config = dict(
    hidden_size=256,
    intermediate_size=1280,
    vocab_size=512,
    qk_norm=False,
    tie_word_embeddings=True,
    optimizer='muon',
    learning_rate=0.00213,
    lr_mult_o=3.0,
    lr_head=0.0129,
    max_grad_norm=1.0,
    schedule='wsd',
    decay_fraction=0.276,
    decay_shape='linear',
    final_lr_fraction=0.02,
    train_tokens=1029000000,
)
Each number is 50 + 15 x the weight over the matrix's rms, rounded and kept within 0 to 99. Layers, rows and columns count from 0.

# down: layer 5 MLP down (transposed), 1280x256, rms 0.161, rows 66-118, columns 64-127
# up: layer 5 MLP up, 1280x256, rms 0.11, rows 67-118, columns 64-127
down66:67 45 53 46 59 80 43 37 21 20 62 25 76 41 33 53 41 63 45 41 60 43 41 54 57 75 53 67 63 50 48 42 81 53 64 59 72 47 35 62 33 30 78 52 25 77 38 72 41 46 33 59 28 58 60 48 57 74 43 44 31 31 42 37
up67:51 33 49 18 50 59 33 49 45 19 33 59 36 52 37 19 51 38 52 28 49 82 44 26 44 57 14 43 42 59 59 64 72 54 38 52 57 75 47 53 38 72 63 52 56 25 50 21 56 64 75 43 11 49 58 33 18 61 67 45 62 50 23 36
down67:80 52 75 57 51 30 67 57 51 80 34 42 17 55 42 34 51 56 51 46 74 37 33 47 50 16 69 41 35 40 59 57 37 51 72 66 60 51 76 62 59 28 60 40 45 62 48 77 44 30 58 29 62 31 42 32 78 40 48 74 66 58 57 82
up68:56 18 37 59 47 41 43 56 91 79 44 54 59 57 27 45 33 97 41 44 42 58 68 60 34 49 31 47 50 34 59 59 52 75 32 46 83 63 52 44 58 60 57 42 58 51 66 78 47 50 55 39 46 50 50 36 31 43 33 64 74 20 41 48
down68:59 49 70 49 72 60 67 39 42 42 59 53 36 46 55 43 58 58 50 67 53 76 41 49 38 46 48 42 73 16 30 55 62 38 31 41 29 64 33 21 39 62 43 62 79 82 54 26 49 09 27 42 39 26 65 63 34 34 63 50 67 48 89 41
up69:15 45 49 46 33 61 57 49 67 67 54 62 42 73 68 42 47 42 76 29 51 37 33 53 70 26 36 70 56 62 50 40 72 61 46 27 42 62 66 79 64 55 54 57 23 68 36 48 51 78 86 49 58 44 56 49 51 93 55 61 56 55 52 42
down69:67 45 50 55 67 62 37 47 59 24 57 48 57 36 50 66 33 54 62 76 49 69 55 56 29 61 69 58 90 28 45 49 35 75 83 61 22 59 56 53 41 40 49 43 54 65 44 44 51 57 44 69 54 41 78 52 23 61 30 49 42 36 72 69
up70:66 26 59 42 41 66 54 38 41 61 23 57 51 27 42 47 59 36 58 46 15 62 71 36 58 66 63 48 26 28 54 58 45 44 29 60 75 53 93 40 73 53 63 65 44 38 64 37 26 50 33 61 36 47 47 39 62 60 54 45 37 26 31 53
down70:18 65 39 44 61 56 37 46 53 49 37 51 70 30 59 68 23 85 44 36 57 32 40 60 72 39 51 43 51 51 60 42 51 60 38 23 27 59 55 75 49 59 56 48 62 54 37 42 48 92 51 49 62 63 50 26 53 41 28 50 55 62 21 49
up71:73 49 26 47 41 34 48 50 43 53 62 68 61 32 20 59 63 32 55 42 38 75 55 34 44 47 31 35 64 52 49 34 31 30 31 38 65 99 69 39 40 48 45 55 76 25 69 40 46 31 67 57 17 41 53 60 22 51 34 52 44 41 21 59
down71:37 45 44 49 49 54 66 66 67 42 15 39 52 53 41 36 63 82 38 41 68 44 43 51 71 69 64 65 72 45 71 58 54 73 57 53 11 38 37 44 49 56 28 53 45 58 62 45 70 70 52 53 68 77 35 33 69 56 68 80 62 51 64 62
up72:56 74 40 35 46 52 44 55 41 59 79 59 47 82 33 43 45 26 48 48 63 58 19 73 37 51 84 55 57 49 55 57 49 61 62 65 32 49 42 57 04 32 30 54 56 24 45 36 31 39 44 59 67 33 48 51 71 53 64 13 43 24 56 61
down72:40 58 34 50 51 16 50 43 51 49 49 27 34 62 45 52 89 44 48 36 34 60 60 37 51 45 36 65 35 67 49 58 72 49 57 78 51 42 38 56 35 56 59 14 38 27 77 39 54 70 64 26 54 44 56 42 30 38 49 82 47 43 31 54
up73:74 82 52 23 53 43 35 39 47 61 64 30 50 70 44 36 35 45 69 61 42 63 41 52 10 47 41 36 50 21 46 56 18 43 85 50 52 67 72 62 49 50 50 44 49 54 59 65 82 50 45 04 71 54 22 34 33 78 51 42 43 56 74 59
down73:64 35 31 59 45 67 63 47 16 27 63 57 61 49 65 61 52 48 62 29 69 65 61 65 61 84 22 54 63 63 50 33 55 20 26 52 72 38 32 54 56 60 44 44 63 43 50 54 12 78 67 43 41 37 78 57 48 41 61 79 79 53 59 52
up74:30 47 30 74 48 32 40 54 35 31 40 28 54 55 49 46 39 46 48 90 38 50 59 43 14 45 67 47 33 52 56 41 38 26 48 67 33 82 42 20 43 40 56 72 63 31 58 70 57 52 42 34 67 53 70 38 51 63 55 68 38 55 29 45
down74:50 60 38 52 26 11 29 80 37 55 51 65 75 43 63 25 46 60 58 65 40 53 40 48 56 52 54 33 62 64 51 48 53 69 76 34 42 51 60 59 39 65 57 54 51 36 55 32 67 77 29 71 21 45 45 61 40 77 52 60 35 43 53 12
up75:68 44 18 55 38 21 73 41 41 55 36 43 71 49 39 60 87 49 63 58 29 51 24 53 52 50 55 61 22 58 47 37 80 51 25 53 42 55 41 20 38 72 14 44 54 70 48 46 64 46 45 30 66 70 54 42 33 47 54 72 35 42 53 48
down75:20 41 35 57 43 72 50 54 68 49 50 36 36 69 53 46 61 58 39 73 86 40 60 37 38 56 51 44 66 66 58 56 48 37 35 57 63 47 50 47 42 52 77 57 55 43 45 31 49 42 63 68 50 51 56 49 56 52 47 33 42 64 23 25
up76:52 63 35 34 42 56 45 35 46 62 75 47 62 38 39 45 54 41 59 40 74 77 12 65 49 51 47 77 35 42 62 54 50 50 56 78 37 46 54 54 33 45 29 72 37 31 39 41 25 54 63 39 45 39 76 60 69 89 31 60 65 60 33 36
down76:76 73 73 48 59 60 53 51 61 53 59 38 21 46 63 39 42 84 52 50 43 18 58 42 48 43 50 26 42 60 33 52 28 19 55 57 48 53 58 31 46 34 56 50 39 12 63 51 28 35 38 71 39 56 62 59 24 44 59 39 55 76 61 48
up77:38 54 55 29 48 55 29 48 44 38 30 33 50 39 34 13 42 50 52 61 57 35 61 25 24 59 36 53 62 41 70 65 58 44 62 67 70 63 49 45 48 34 40 62 63 39 39 53 55 68 63 37 10 45 38 70 68 68 35 50 51 64 46 58
down77:59 71 59 47 63 64 42 62 36 47 50 46 36 29 64 47 47 66 68 09 59 32 68 82 21 67 63 55 39 99 22 39 55 59 69 47 48 61 58 74 26 65 67 54 38 58 42 40 54 62 43 63 63 48 41 33 80 61 65 00 45 63 26 46
up78:33 28 49 51 38 77 62 54 74 78 40 83 47 30 42 49 49 71 40 39 37 75 63 56 60 32 46 41 54 57 35 61 36 56 38 48 44 28 54 38 74 73 68 51 73 55 43 30 57 64 60 75 41 28 59 28 53 44 69 56 27 31 55 51
down78:68 48 49 52 52 43 52 41 24 33 61 50 39 62 30 55 62 49 58 55 60 23 44 51 47 68 51 43 37 40 46 46 54 53 43 54 56 66 33 49 42 55 56 38 37 54 63 58 46 45 41 34 37 69 23 64 53 40 39 29 64 74 63 53
up79:52 47 58 46 55 76 37 22 58 79 73 55 66 70 27 60 75 48 37 43 64 52 36 54 44 52 70 11 28 23 59 44 64 36 23 56 60 62 61 30 41 37 47 50 56 67 73 52 51 41 45 62 38 47 58 43 34 56 38 30 41 49 52 51
down79:51 67 66 52 40 43 63 58 63 37 22 51 60 46 58 68 35 56 60 52 29 48 39 56 77 60 45 49 53 42 50 60 18 58 80 28 65 68 50 74 88 41 50 69 24 33 25 40 49 81 55 49 45 46 56 41 51 43 52 45 55 36 13 66
up80:56 54 55 48 46 42 53 70 56 32 63 15 40 60 62 29 48 34 67 65 43 68 51 47 43 54 51 40 35 40 43 82 39 54 40 48 44 42 46 70 50 35 58 33 21 24 68 51 54 76 45 59 35 58 61 42 52 26 69 51 75 68 30 62
down80:58 72 66 25 39 53 48 57 37 44 52 38 49 62 19 92 22 68 31 47 41 36 36 32 72 62 43 52 59 76 42 44 68 43 51 40 53 71 58 44 38 72 32 28 53 54 70 48 41 49 54 65 47 72 33 44 57 53 42 54 47 45 90 48
up81:49 69 39 54 31 78 66 73 54 54 36 48 58 75 57 47 51 53 47 40 40 43 37 37 51 88 54 50 57 50 14 85 38 66 39 85 59 26 44 37 21 09 74 29 55 43 67 29 44 58 49 68 52 51 51 65 43 81 79 65 68 36 40 39
down81:36 55 64 76 81 46 64 53 13 62 59 62 63 50 33 49 25 65 44 34 54 30 74 58 61 84 49 64 32 32 32 63 45 60 47 85 60 36 47 54 43 15 71 61 44 21 85 64 16 78 42 97 70 55 78 57 49 62 44 51 96 63 59 88
up82:38 40 71 43 60 73 59 57 42 48 54 53 58 58 45 40 34 51 52 73 66 57 57 93 61 57 63 33 55 33 48 47 57 59 65 37 52 52 44 47 39 52 70 34 74 54 38 46 72 41 73 50 18 65 51 50 51 20 24 46 51 58 43 42
down82:64 63 55 23 46 79 59 38 46 44 61 40 28 99 18 53 59 45 72 20 29 16 81 41 39 39 35 60 48 54 73 35 20 46 36 52 51 39 41 40 51 70 76 40 50 51 37 60 42 68 29 49 84 33 58 35 31 52 50 46 37 34 55 39
up83:52 53 49 35 70 31 82 34 48 44 41 60 76 85 57 63 66 45 23 47 64 29 72 63 56 55 82 18 45 28 37 44 41 33 64 28 38 37 62 25 46 58 62 19 55 79 30 43 45 53 44 40 68 58 57 72 65 69 49 69 23 68 52 45
down83:40 50 51 53 45 46 32 65 33 59 66 40 20 53 22 37 38 48 46 49 49 51 38 33 47 52 51 67 59 55 44 62 50 43 31 64 42 44 30 59 37 50 54 69 46 46 68 63 43 36 50 73 56 19 70 48 61 62 57 32 59 24 36 74
up84:48 55 53 22 50 68 56 50 46 51 53 50 35 62 43 47 60 56 57 18 40 36 40 85 47 75 45 50 42 65 26 52 67 44 33 57 06 58 49 39 49 44 50 09 19 52 48 68 23 49 54 50 64 71 36 37 48 77 58 53 38 40 88 23
down84:58 48 65 67 37 29 41 46 40 55 46 60 45 58 38 47 41 72 78 66 62 64 52 53 37 38 60 40 67 55 58 47 30 39 75 40 69 65 76 75 63 20 58 90 69 46 45 47 40 05 68 38 66 34 58 71 55 26 68 50 43 55 26 56
up85:62 42 36 32 49 55 46 39 27 42 60 24 41 36 61 39 58 36 53 71 17 60 50 29 39 45 61 69 47 58 68 39 36 53 52 36 50 63 54 41 79 36 58 50 41 45 30 51 63 54 54 40 48 24 50 50 39 50 66 40 58 66 53 58
down85:45 39 47 76 40 69 53 47 64 42 40 48 42 52 47 53 37 64 58 48 44 51 42 34 54 46 89 72 44 27 56 76 67 59 52 50 38 62 64 65 51 73 65 34 43 73 35 38 43 60 47 76 42 33 43 57 57 56 51 56 37 37 32 60
up86:47 55 63 64 47 56 51 51 31 27 42 13 63 59 54 45 31 67 46 57 37 52 56 51 50 59 64 74 40 34 54 52 56 57 78 41 32 22 37 22 44 54 30 57 28 38 25 58 31 51 68 38 61 56 53 46 44 39 79 52 44 48 63 48
down86:53 48 35 49 45 49 60 67 60 48 56 57 28 42 61 33 54 53 49 25 39 34 43 57 51 40 50 56 50 33 51 37 34 31 34 46 43 31 55 26 75 46 49 53 52 50 45 67 59 42 28 45 74 57 36 58 49 36 44 47 32 76 65 66
up87:46 69 64 45 64 41 65 53 36 46 53 34 40 09 43 48 45 28 71 67 44 63 51 48 61 29 69 41 49 39 38 17 32 71 47 42 67 45 35 37 70 41 36 76 42 42 48 37 59 52 37 53 63 65 52 55 45 46 59 37 48 43 51 53
down87:60 52 55 81 85 48 55 46 30 49 69 35 40 37 44 53 46 50 49 35 33 66 62 19 71 64 60 46 23 61 64 37 38 57 29 68 40 46 48 54 64 43 55 59 57 47 58 36 39 06 61 55 38 90 44 45 49 75 60 56 39 59 69 42
up88:56 38 42 52 96 67 57 81 61 62 51 54 48 41 28 38 58 22 49 61 46 43 45 54 44 70 68 69 31 21 30 54 70 60 81 56 25 40 37 58 16 37 49 50 28 48 31 41 33 45 45 47 49 53 34 27 53 44 38 79 40 68 52 54
down88:78 49 59 43 48 55 58 61 45 52 47 51 49 47 68 27 66 61 46 47 25 60 56 77 63 29 35 23 75 74 70 27 45 25 40 66 41 67 44 44 75 26 32 74 79 67 40 52 43 30 26 51 32 38 73 31 29 40 34 63 31 37 41 46
up89:34 56 43 49 54 62 71 84 67 52 66 36 27 52 55 33 74 38 52 55 60 43 41 58 30 32 57 46 48 32 46 42 37 70 68 55 69 74 80 20 30 47 69 56 63 42 43 28 44 76 76 57 64 38 44 51 87 56 36 64 46 24 54 51
down89:71 54 48 49 55 67 61 67 60 67 56 47 53 17 52 43 64 79 55 48 44 48 78 58 25 37 25 18 45 16 53 71 36 46 55 58 81 59 65 21 49 55 54 46 53 51 43 27 55 56 58 60 32 69 37 32 47 68 46 68 50 26 70 53
up90:37 30 51 24 28 77 45 51 51 75 24 20 66 36 49 40 31 53 69 79 51 79 34 72 70 54 53 88 28 63 48 54 44 41 47 28 46 66 63 50 55 34 77 35 39 54 51 83 64 52 63 57 75 48 28 61 55 38 67 33 07 57 48 35
down90:53 81 50 55 44 40 37 26 43 75 67 30 39 41 49 55 55 51 73 81 54 73 43 69 31 56 37 73 44 65 67 36 53 31 45 50 38 50 56 40 69 73 76 71 31 65 56 48 47 38 55 93 60 64 83 49 36 33 06 43 73 30 45 58
up91:39 54 77 38 31 20 62 37 30 16 57 49 49 46 28 33 59 58 40 19 57 76 71 47 21 31 60 45 34 64 56 42 37 50 67 58 69 74 55 55 38 48 31 78 49 76 63 67 50 97 64 61 49 45 56 53 83 27 61 30 56 48 60 33
down91:15 33 38 46 21 44 50 75 37 57 21 73 74 62 52 46 68 49 77 46 39 30 36 77 54 47 61 52 88 32 36 66 63 43 21 52 29 72 58 63 39 67 49 28 61 48 55 41 61 52 63 26 56 58 47 37 46 50 37 45 59 52 39 40
up92:37 79 68 69 71 37 67 69 32 47 42 39 40 51 39 64 68 31 45 51 47 35 61 59 15 49 28 47 51 51 31 33 60 35 29 25 34 45 37 33 67 62 41 46 62 41 39 35 31 48 48 31 46 00 40 45 62 40 17 69 55 70 62 75
down92:95 44 47 40 40 63 23 23 70 44 71 52 34 41 47 28 56 39 70 86 63 41 55 50 68 44 70 28 54 63 82 40 36 50 52 60 60 61 36 34 55 62 52 51 54 64 64 47 62 56 27 77 70 69 59 62 46 44 59 46 41 53 54 40
up93:34 53 69 33 67 48 57 47 47 11 28 54 33 48 65 42 47 34 57 63 51 54 52 56 39 46 42 45 70 56 56 42 77 61 61 36 51 30 41 27 28 73 62 51 26 47 62 33 66 65 43 35 25 55 48 54 64 68 56 80 48 27 54 56
down93:60 31 48 61 36 34 50 45 50 64 54 60 47 47 47 58 51 55 50 48 31 58 50 53 56 67 31 55 32 41 50 70 47 22 53 26 41 39 51 65 30 42 73 51 42 58 51 36 35 43 48 53 61 42 61 52 43 52 56 27 64 68 69 59
up94:49 57 33 54 49 57 66 46 52 41 23 58 66 48 53 62 71 56 57 75 59 51 68 75 64 40 45 60 61 34 65 32 59 82 59 26 51 71 24 34 37 52 33 34 56 45 50 63 48 55 82 50 40 10 55 51 49 24 69 48 51 60 34 50
down94:62 24 67 38 61 24 38 45 59 66 54 61 51 60 66 54 55 21 14 56 56 62 68 35 56 74 44 80 64 39 73 63 59 32 43 34 61 64 58 56 53 25 44 42 66 47 23 19 42 43 47 42 52 41 75 44 48 65 42 67 46 61 45 46
up95:73 66 31 53 32 47 65 64 79 55 35 51 32 30 60 35 62 18 58 49 49 59 21 66 41 29 41 37 23 41 49 64 14 56 58 61 59 38 50 64 44 59 50 52 22 53 43 57 42 48 36 66 58 52 37 31 57 46 45 61 65 32 37 44
down95:46 29 46 65 66 55 41 46 48 42 44 50 66 52 23 32 33 59 22 30 53 48 62 45 55 34 62 36 55 68 73 63 83 50 51 42 37 57 45 53 57 36 42 46 81 21 51 63 69 62 64 78 40 36 51 54 35 62 81 59 70 45 46 50
up96:79 43 49 51 53 43 58 40 68 59 32 65 22 50 49 36 51 34 49 30 52 56 55 19 70 92 17 57 31 59 43 47 46 59 74 44 33 51 66 62 73 38 95 32 49 32 58 62 53 53 39 60 58 42 51 48 60 43 52 65 51 47 73 65
down96:65 22 86 62 50 27 31 63 40 42 31 55 00 57 65 46 63 68 37 34 79 55 43 46 42 27 58 78 61 38 35 60 57 58 57 72 45 46 58 51 69 60 67 39 55 44 58 39 36 61 82 62 37 48 19 57 43 53 99 49 14 50 46 37
up97:29 61 81 65 38 19 39 61 51 26 46 35 26 42 72 29 71 45 66 49 78 78 62 60 40 56 58 63 47 47 13 55 54 47 65 57 30 25 74 53 70 46 53 63 39 42 28 30 63 63 17 45 43 29 57 42 47 55 81 59 67 60 45 76
down97:32 64 71 15 54 65 52 42 43 57 91 53 42 55 44 36 41 44 28 36 00 64 58 50 55 45 36 41 53 44 72 58 14 51 37 50 74 56 58 30 54 59 63 46 63 47 62 56 40 64 55 76 88 65 32 54 59 49 56 81 30 52 39 72
up98:69 62 50 64 67 35 34 62 61 58 23 36 44 44 90 61 55 56 43 64 58 52 55 43 50 54 77 52 65 49 50 50 46 64 23 46 53 45 65 29 44 36 66 67 45 66 53 52 61 34 36 57 35 64 53 75 43 40 54 54 51 59 37 43
down98:34 48 58 42 47 57 55 42 42 29 50 71 78 70 31 49 47 60 55 57 32 37 46 55 37 66 38 71 42 54 39 41 59 51 45 42 58 32 30 69 27 57 28 35 29 44 39 71 43 51 47 55 53 42 44 23 28 59 27 48 42 56 42 62
up99:43 42 34 47 58 44 55 40 55 58 42 25 35 73 52 50 36 55 97 70 50 64 52 57 24 41 71 46 19 49 54 28 51 40 52 45 81 36 61 52 60 46 59 40 54 35 48 37 36 29 53 61 52 48 47 28 62 39 36 63 39 38 37 36
down99:65 84 56 48 31 35 52 30 36 48 69 56 68 38 46 56 70 73 38 40 42 44 36 39 58 61 33 43 65 31 48 59 21 91 56 44 54 87 61 54 32 67 56 36 42 57 62 57 37 66 47 37 28 73 54 68 52 80 53 50 38 46 46 41
up100:15 57 72 63 60 31 24 74 71 96 42 16 53 68 48 26 64 37 64 31 36 40 69 30 61 32 29 41 57 34 54 29 61 58 52 53 72 39 25 37 39 19 43 83 41 42 38 66 23 63 66 39 45 45 32 43 48 30 69 44 54 73 59 85
down100:77 32 25 24 39 51 51 34 37 39 66 69 52 63 64 68 56 44 36 42 46 50 54 59 53 71 53 67 41 57 35 35 54 33 59 34 57 71 36 74 33 71 60 48 40 55 49 55 50 44 50 56 82 55 32 74 59 69 38 59 72 55 46 65
up101:70 63 50 33 35 49 54 57 46 39 41 28 62 56 83 25 61 77 36 42 54 27 41 58 33 61 65 63 51 55 61 57 73 41 54 49 57 54 56 53 51 47 62 54 32 49 89 45 72 68 37 48 48 41 53 68 46 52 45 50 44 43 65 36
down101:53 53 58 58 45 39 56 14 61 60 49 30 42 44 54 81 65 48 42 48 57 64 71 33 57 39 70 45 41 44 46 25 74 49 25 67 42 47 45 94 53 40 71 31 40 65 57 58 65 50 46 69 44 65 39 30 51 42 50 35 61 72 38 83
up102:48 42 58 54 39 55 62 53 26 32 50 57 36 12 21 40 28 44 75 45 34 52 49 32 44 56 32 36 25 62 48 72 74 70 58 38 55 50 36 38 41 60 41 89 59 42 56 43 90 57 27 26 49 44 69 74 45 50 63 38 38 77 46 42
down102:31 35 45 52 27 65 75 33 65 24 26 46 13 14 22 68 83 48 39 57 48 44 52 40 77 27 73 51 71 64 52 77 68 34 52 45 15 54 41 32 51 33 22 37 33 89 29 44 73 34 85 24 63 74 40 47 67 57 52 47 73 70 86 57
up103:51 43 52 29 24 76 41 37 50 47 35 55 63 70 50 65 43 27 53 46 52 27 62 61 35 62 62 52 19 21 58 47 45 76 32 76 26 37 69 59 74 38 67 44 24 30 49 25 69 63 36 49 66 30 51 46 60 51 64 68 35 45 29 38
down103:48 26 54 30 48 40 52 58 76 67 64 39 63 59 60 51 75 58 40 29 37 55 69 33 35 83 47 46 54 27 55 69 43 76 71 44 38 66 56 62 62 54 29 14 33 57 62 19 49 56 47 64 29 18 55 33 59 55 45 53 31 50 43 49
up104:46 46 55 57 52 43 84 73 52 49 10 50 27 13 56 65 47 43 54 48 49 73 47 52 59 34 40 35 56 62 39 53 73 50 51 55 50 32 49 44 60 56 40 40 67 30 75 49 58 49 72 45 33 39 57 41 69 22 70 56 48 41 50 63
down104:55 70 44 47 49 56 44 37 60 62 84 25 63 65 46 15 39 60 62 33 58 43 52 46 60 69 26 76 43 40 48 60 33 49 47 62 70 56 45 79 57 60 54 44 36 48 45 37 64 52 45 79 68 58 64 73 37 73 21 42 42 64 60 54
up105:56 30 63 29 54 62 40 46 37 82 36 42 66 40 37 16 41 59 38 21 80 29 78 40 55 82 62 54 32 57 60 19 60 35 47 46 44 67 59 61 39 64 53 47 26 62 46 67 38 49 35 62 70 33 73 78 72 56 53 47 52 45 41 57
down105:45 60 41 49 61 69 58 54 21 37 43 51 54 51 35 44 73 69 60 38 51 63 33 73 45 31 37 70 66 34 45 59 40 53 61 52 62 12 46 70 43 35 50 40 65 34 53 29 54 54 49 34 44 39 34 47 89 51 32 59 48 45 14 62
up106:61 28 51 59 64 65 41 17 42 49 50 69 67 50 49 61 61 60 52 56 40 55 59 69 36 42 17 46 32 64 29 72 49 72 40 34 59 32 53 60 58 43 32 63 68 27 21 43 67 40 56 42 57 67 55 72 21 67 62 40 35 33 57 50
down106:66 31 63 64 52 56 40 45 61 50 59 57 53 60 42 49 16 52 29 53 37 52 52 48 42 41 38 72 68 66 53 44 57 73 61 59 20 55 69 52 32 21 52 35 48 41 69 75 40 38 31 80 62 39 29 27 21 42 49 32 35 39 29 37
up107:61 69 54 58 66 68 83 62 50 61 71 52 72 67 40 62 67 29 47 43 37 28 57 55 68 50 59 44 50 47 67 49 41 49 28 55 36 65 35 76 50 56 51 61 27 86 43 56 48 19 26 58 56 61 51 49 34 68 59 35 51 54 52 40
down107:49 31 38 58 52 33 41 57 89 44 31 41 41 58 51 55 53 57 43 65 58 59 56 28 25 43 43 55 54 66 63 56 72 43 44 46 54 40 46 51 41 56 40 42 65 33 51 40 77 58 60 64 34 45 52 29 44 43 53 71 52 42 26 66
up108:55 48 67 57 46 36 39 35 45 86 61 43 55 30 58 38 56 50 82 72 65 79 40 37 17 38 45 47 58 34 56 53 43 51 18 40 62 48 33 61 50 83 50 69 65 52 58 81 53 44 27 44 63 59 63 64 72 81 40 51 50 50 47 59
down108:49 42 40 53 39 58 51 68 51 10 60 67 41 52 52 69 15 60 63 24 44 16 30 60 87 59 46 39 43 48 61 38 43 54 48 54 70 32 48 36 55 45 33 74 72 43 32 42 51 65 82 64 63 13 44 37 56 40 68 54 54 62 41 46
up109:57 69 55 57 58 44 28 48 64 38 51 39 64 75 69 57 27 45 66 60 20 31 61 36 68 42 18 53 38 65 59 69 60 36 42 58 56 46 35 59 25 55 60 50 62 35 53 43 42 47 34 35 70 06 53 63 48 59 48 50 26 63 48 55
down109:46 50 45 50 24 24 59 52 25 54 39 55 40 35 40 49 70 39 32 62 47 49 40 47 37 64 75 37 76 57 39 55 53 67 48 59 53 45 61 49 72 72 40 75 50 68 29 57 89 35 51 64 33 90 34 61 55 45 52 74 44 51 44 55
up110:66 44 44 69 49 48 54 46 43 46 45 39 46 65 63 51 57 53 53 43 55 45 51 51 50 39 20 27 49 76 45 54 45 60 70 25 55 45 40 66 42 62 35 33 36 34 45 28 46 26 68 54 73 44 38 51 34 61 60 64 28 46 25 45
down110:60 59 41 48 41 59 32 67 59 71 41 79 52 39 53 36 56 24 44 64 58 50 43 35 46 34 80 59 54 36 40 49 41 51 36 76 72 51 64 48 45 47 39 68 74 27 70 44 40 63 68 63 39 45 60 39 58 68 43 47 78 42 45 61
up111:55 60 62 66 40 65 66 70 67 47 53 53 40 53 80 42 60 33 40 38 35 49 22 70 29 59 65 51 46 50 43 55 28 44 46 98 21 21 45 60 52 57 45 41 51 71 52 47 31 53 45 67 79 71 73 43 67 51 37 28 35 66 42 48
down111:38 80 56 69 67 74 31 45 41 41 27 63 49 55 28 65 34 61 43 66 54 69 68 39 33 31 28 73 31 61 25 28 35 59 53 32 39 48 39 51 36 51 32 57 81 73 58 39 47 60 60 50 25 53 34 51 48 53 53 60 53 37 70 34
up112:60 38 59 37 58 30 61 46 63 46 63 47 27 51 50 50 46 60 71 52 46 52 59 83 34 52 54 31 47 36 60 66 54 24 55 36 55 48 47 42 39 41 80 43 61 59 83 53 39 76 61 46 73 53 61 59 39 36 40 26 55 48 51 29
down112:56 83 39 78 54 78 48 42 44 45 55 24 90 38 46 56 27 36 38 42 38 71 41 40 52 54 60 63 68 48 41 54 33 43 44 62 33 54 62 57 27 46 41 42 38 62 29 48 41 33 37 39 62 81 51 41 63 62 47 47 31 38 49 57
up113:61 65 49 67 59 27 46 75 46 80 70 65 35 32 55 61 48 45 66 76 51 32 58 58 39 52 99 41 60 20 61 52 61 32 69 30 42 46 75 36 41 47 50 46 56 77 63 47 48 62 33 37 62 43 47 48 37 52 48 56 41 52 53 50
down113:53 27 51 59 44 63 28 44 58 50 24 61 32 48 37 55 46 58 60 57 48 23 70 34 57 22 71 48 56 73 45 55 27 33 55 39 61 28 35 66 31 44 29 34 50 52 55 38 56 60 52 33 45 46 44 14 81 49 58 61 57 63 54 51
up114:54 08 47 55 44 51 63 62 58 68 45 63 75 46 62 54 57 37 27 69 41 57 58 96 52 63 61 48 54 56 39 77 57 41 45 44 30 40 47 53 81 59 60 54 53 58 37 59 51 42 69 41 51 31 49 54 62 49 69 25 26 72 45 54
down114:41 57 51 55 59 50 33 19 51 41 50 57 59 39 42 37 28 45 86 50 61 43 56 43 50 60 52 44 43 54 53 39 35 52 69 46 60 56 75 49 34 50 81 60 43 48 57 52 63 45 73 19 45 64 95 53 32 34 44 64 54 43 60 41
up115:45 59 52 48 31 35 29 57 50 69 42 23 57 55 57 45 76 75 40 62 85 51 40 13 51 25 42 60 66 68 44 38 62 45 51 60 57 53 32 37 60 51 78 64 47 30 69 34 47 49 58 86 55 53 45 49 56 43 47 31 39 10 67 58
down115:54 44 47 48 45 68 74 41 53 59 61 72 46 26 46 59 42 36 61 62 48 50 59 58 62 48 48 49 10 45 58 52 35 57 42 21 38 51 65 44 49 57 20 54 54 78 29 53 78 62 49 56 20 27 42 52 55 78 27 85 41 88 54 60
up116:46 32 46 66 33 47 60 66 46 76 44 46 59 40 43 36 65 17 51 36 29 73 42 73 40 51 55 33 77 69 39 47 63 53 53 42 19 61 32 51 25 42 48 47 39 37 60 61 63 41 60 57 66 37 54 44 49 48 35 21 48 70 44 41
down116:64 64 85 62 32 50 53 47 33 29 28 29 62 83 59 37 40 55 50 62 73 60 68 57 51 35 63 63 42 37 30 52 21 50 60 64 47 71 59 43 60 56 58 65 56 51 25 48 26 44 57 50 51 42 45 59 50 40 71 84 89 43 59 64
up117:51 59 39 55 59 51 50 27 32 46 33 50 63 60 40 52 55 34 32 54 67 39 28 51 63 74 71 35 40 56 55 29 68 25 51 51 69 39 49 39 30 63 62 54 61 54 30 36 26 21 64 27 50 46 44 46 42 73 25 45 46 32 50 60
down117:40 45 86 36 40 70 57 34 83 43 53 45 18 51 52 46 50 47 47 22 70 49 65 56 42 27 34 48 47 72 39 35 56 60 23 54 51 63 21 57 41 33 72 37 58 46 44 48 37 58 56 51 52 56 51 39 48 63 61 52 53 56 30 76
up118:51 50 55 61 49 68 50 55 61 45 73 68 48 59 51 51 83 50 32 35 63 55 28 43 61 32 62 69 53 54 41 57 67 22 47 58 42 61 38 61 52 40 58 38 52 48 53 39 33 67 33 54 61 28 56 44 58 55 56 25 37 42 37 64
down118:53 55 43 41 26 44 51 00 45 56 44 36 26 50 31 67 41 68 41 37 51 63 61 58 62 31 87 03 37 26 54 46 53 80 22 53 27 30 59 58 44 57 47 56 50 59 31 25 50 17 95 39 81 47 53 32 46 64 58 93 45 36 43 49